Weights of a small GPT-style language model, trained from scratch on English Wikipedia.
Size: width 512, vocabulary 8890, 32M parameters.
Training: a variant of Adam for these matrices, 7973 steps.
Each number is 128 + 32 x the weight over its row's rms, rounded and kept within 0 to 255. Layers, rows and columns count from 0. Numbers have three digits each. The size before them is the row's rms in percent of the matrix's.

# layer 5 MLP down (transposed), 1344x512, rms 0.0421, rows 1107-1121, columns 256-319
100:118081117110143160127142137113131095146113129139161113105146164152157119102109080116072143140183047104078133105070209126102095127129107135106125194188074148197136144035138090066095127156108082
099:119161110128056116078109135166072215188106079158133105148134212177141133149150140113156123152133069127092177100144135122144173152145122143118177096134120141172137083111163134100114165149170168
106:080125150127127073100108110129153125134048144142105041151097140096118137133143107045149086118124129109162093129077097098131087122136155173145101133082134104084117130186207073116150142157125149
100:099116104151114118189101133133150117075088135157118140139177084100149120151152110109174140156118113109109146156158107137112128146166137122116144152178087108111127106104122122080119149102113118
106:129162153071137121139156116134161120101141112102133083145123085083187101146128124190173115110082144120171087092101173072124104137069126156175106186117132147091128114166150149167119141167149122
103:116116093118100202121197165116074126122167122115163132098153175109100125159091151105121108101113131177186185102130139107145137130109135162137147079128171141112152133236126080133204114118187143
102:133137112157119132136207150152173144142112150123093166175068161082150109165121121131100164152153104189116086081148096123180197142098165124160104184113113145074106139115121125109142191139158108
098:163172112149175160194111136150100122182126118094085151134094126159097141125086108102112132111072102107166142091148162184178122139186129155181095138115106150103130118067133153089111170098129141
091:094088144091101139095156083136124070136067145117086113136130103113157151095123109086108100085151095160102098096146124124092160145060077165089142109161137098151101111187126137114154161179116102
099:108169116125209100071076122110093181153077183138146092110163138134185113084080149187137169107154113099086156161129108139164098136182143126147147213158144156052117089065096135087128189127060105
098:134145154049177104163144112116173213058097113150127185130113113168100174092128077079089158110043118109117161134160131142124144146072159122146117100087153180179154104120153067060161110112113164
109:137127108179101160177162139143109088133131075148185119144089127117132087137142142134087173130131200093152161097157100136123237095074251187122137104088177088136106114057126175111158163088155194
089:144181145121192096167122143124160183087087044082113138134140128122047099104096110115108150048148115125141046114153108157168123158190143134124092143101169123174185152091189152169115196133132089
096:129133145089115101084096102173180073117094146123151051155142096099128118185174128132054107093130087130146095151101113084099157101132148134088133065118125075135106074174144187140089123126121203
098:165150161069176140150137100139116148196109180134096111183117139125141108091159119137115177130154116097084099121147101125124141092150124133183099144133162084061119094079118172118116101121146114
# layer 5 MLP gate, 1344x512, rms 0.0405, rows 1108-1121, columns 256-319
096:127123109188139165130135115093157109124125179110074141101107134106124132156069130100099091102113176222132163131062122168132085088160061164075127128101116098143207156148116194148054073115136146
106:151138163131082185089100205131117114131161093118077197079070090105147139135106132119172132110090072175080157158093097092194104148106101100131122102201096136135079113186142167148155146138068139
099:072107129116145225120078174143193135191183136142155062092134071110101143087112180134133148191108089110172149111119115118119118210097108131151132100092145139127133107118165104135132097128189104
110:138082132056102131129090069177169147140103081058103157112093109127128074112136120108155173084106142178160141099123189184098148141139065161121094108199118143052155144209139154111111119163134111
101:099123136120158096112105093186134098121139147123132139133118127135180168131105163026168143112181137099133105099149141114119065105052080171144053168145113091124153117153081054151164069134171119
101:136108101161133141174135108116109098127169113138148077058188076157129129170128153142133118158129149075154152105126178138109120074098098146156123125129159145170133148170081188104156129124103135
100:135122176104144111167181145141106114200146184164150149081144111172099062156113176051118118136162149097081130126160135196112110121083107114151156103119142114136083107197078113159094206103125162
091:157155183087115154066127071135135096169091097112178137184152121197131110117093076130146057110117112130081107103120138125084089109103076148111116192113147129146169124149126188135093092163094150
100:137110194173138158088088168152108217155080121080113139132168183134114128122176169123181089096137152106137123149114131123144075124107098116141146093080139116123197110165103161151108161168116166
098:158080163144169146175164132154130150132185143096153123094092131136119093105092171161135182110078089121140139097150087182141120079152090099062130146110128128168161170152106085157129181061154173
103:133142183188120123127106143104135133136083122133081128167099097120177183103090127117141146125094162148097142104134141018147103118107123148160146114053144121165087212139135111159117148112174108
094:198104125138143136149177082140124079160175156094100113102159077115093143168151129129085154163141160166134151122102126167117116078076120139126201070144138144170093132134104120062168067083163166
099:059133093131098156129131127073181152179107125104172081068062123152117123112102144159125135127153163171093129123107155118117139144138106076142150165137100110136152126141138120083062138182153063
099:104131107148147131152127137136145115127175082077179136106088064106158102085148148114144089093131137147123152136110125197141166100185120112138128145138104096136183094130148170078099124100122164
# layer 5 MLP up, 1344x512, rms 0.0436, rows 1108-1121, columns 256-319
102:115144095155120187149114152079131114137181099103159081091099107192081144101118090115123144133122175097141122158148167103077108134147104094179125124135115138149106102103150079098098153120118100
110:199102105142138135113126118082112157077154130140102062070153143084123057171131075131130183154107120196131105119103171143113170108088105128102197102105116068061078133140154154099124139112088160
099:115228136141193150115138115087164123130101110110178121088100098150164139127192111154109195133201164146167181188159093105119164181120097069138159102116079155099115108133225147130130135099193158
109:154106094150124083091054159115106188145178111198133086172141177168138126152190087162095082171147155167148127119212147181153156078110147113161129147088133153086103107137143138104140152148171099
100:152214149169121134139148144057098075134086109058096167082127127077127092080131124163142134124104124161102149153118134178103167115158145084091104127168151168133122106110143090103132046096113159
105:141164103115155120092176108155143191160154087131143149158168146203126134084150162133164117137126116119118145119142140104117148156158153136116118139155145125133112095099130099139126114111121101
095:120160082108131119139190096114118175174077086082169090133170094126161103151171103157115094126125150095131124086117061084137115181113133153064149202125136164101184165126081111124197091137117203
092:138127132186158106167173117117125161101125053147171089109151103091071112159102176140169186155068112195098135112163152140166116108102144099141169069098087133172139090141159128139149174155149144
098:106091172161166128069160094092089140114127135124111091122198101083083185143155170167097068196119118163148188137120066146106140088167145151117139107121109179126162184118142132148159157119188156
097:102108115159119100123124132165136098079083117100194106107062124118146157134171117129095123157094137172111184130128083118120175126152107132118127128122093083120213088114117116165163183178134089
112:099125163123148107141128141106180152138143097077085144176160132106159141069091169076125131119154148174190104118163115064144134144059116108132144108097161129124108093157138153057193161176163191
090:134132111103110129077126099082117160188069171138134150130148113128224167127133115128128140124099188109101183128168052054090180132086147125086095078127108135145106151124125165120143130101119149
095:143103101120112133094061131098138144111103082111105180100093110192126115166096062097163138217116173114200161202159099123087150150073123117135086130144097140128143120122160200170157132110119110
097:128133080075115105126049130125099157139137185198157113114140151081134122173181135124123143135091110180117122098070104127139110233131114138084109135098106150164223142149137108208095130132164154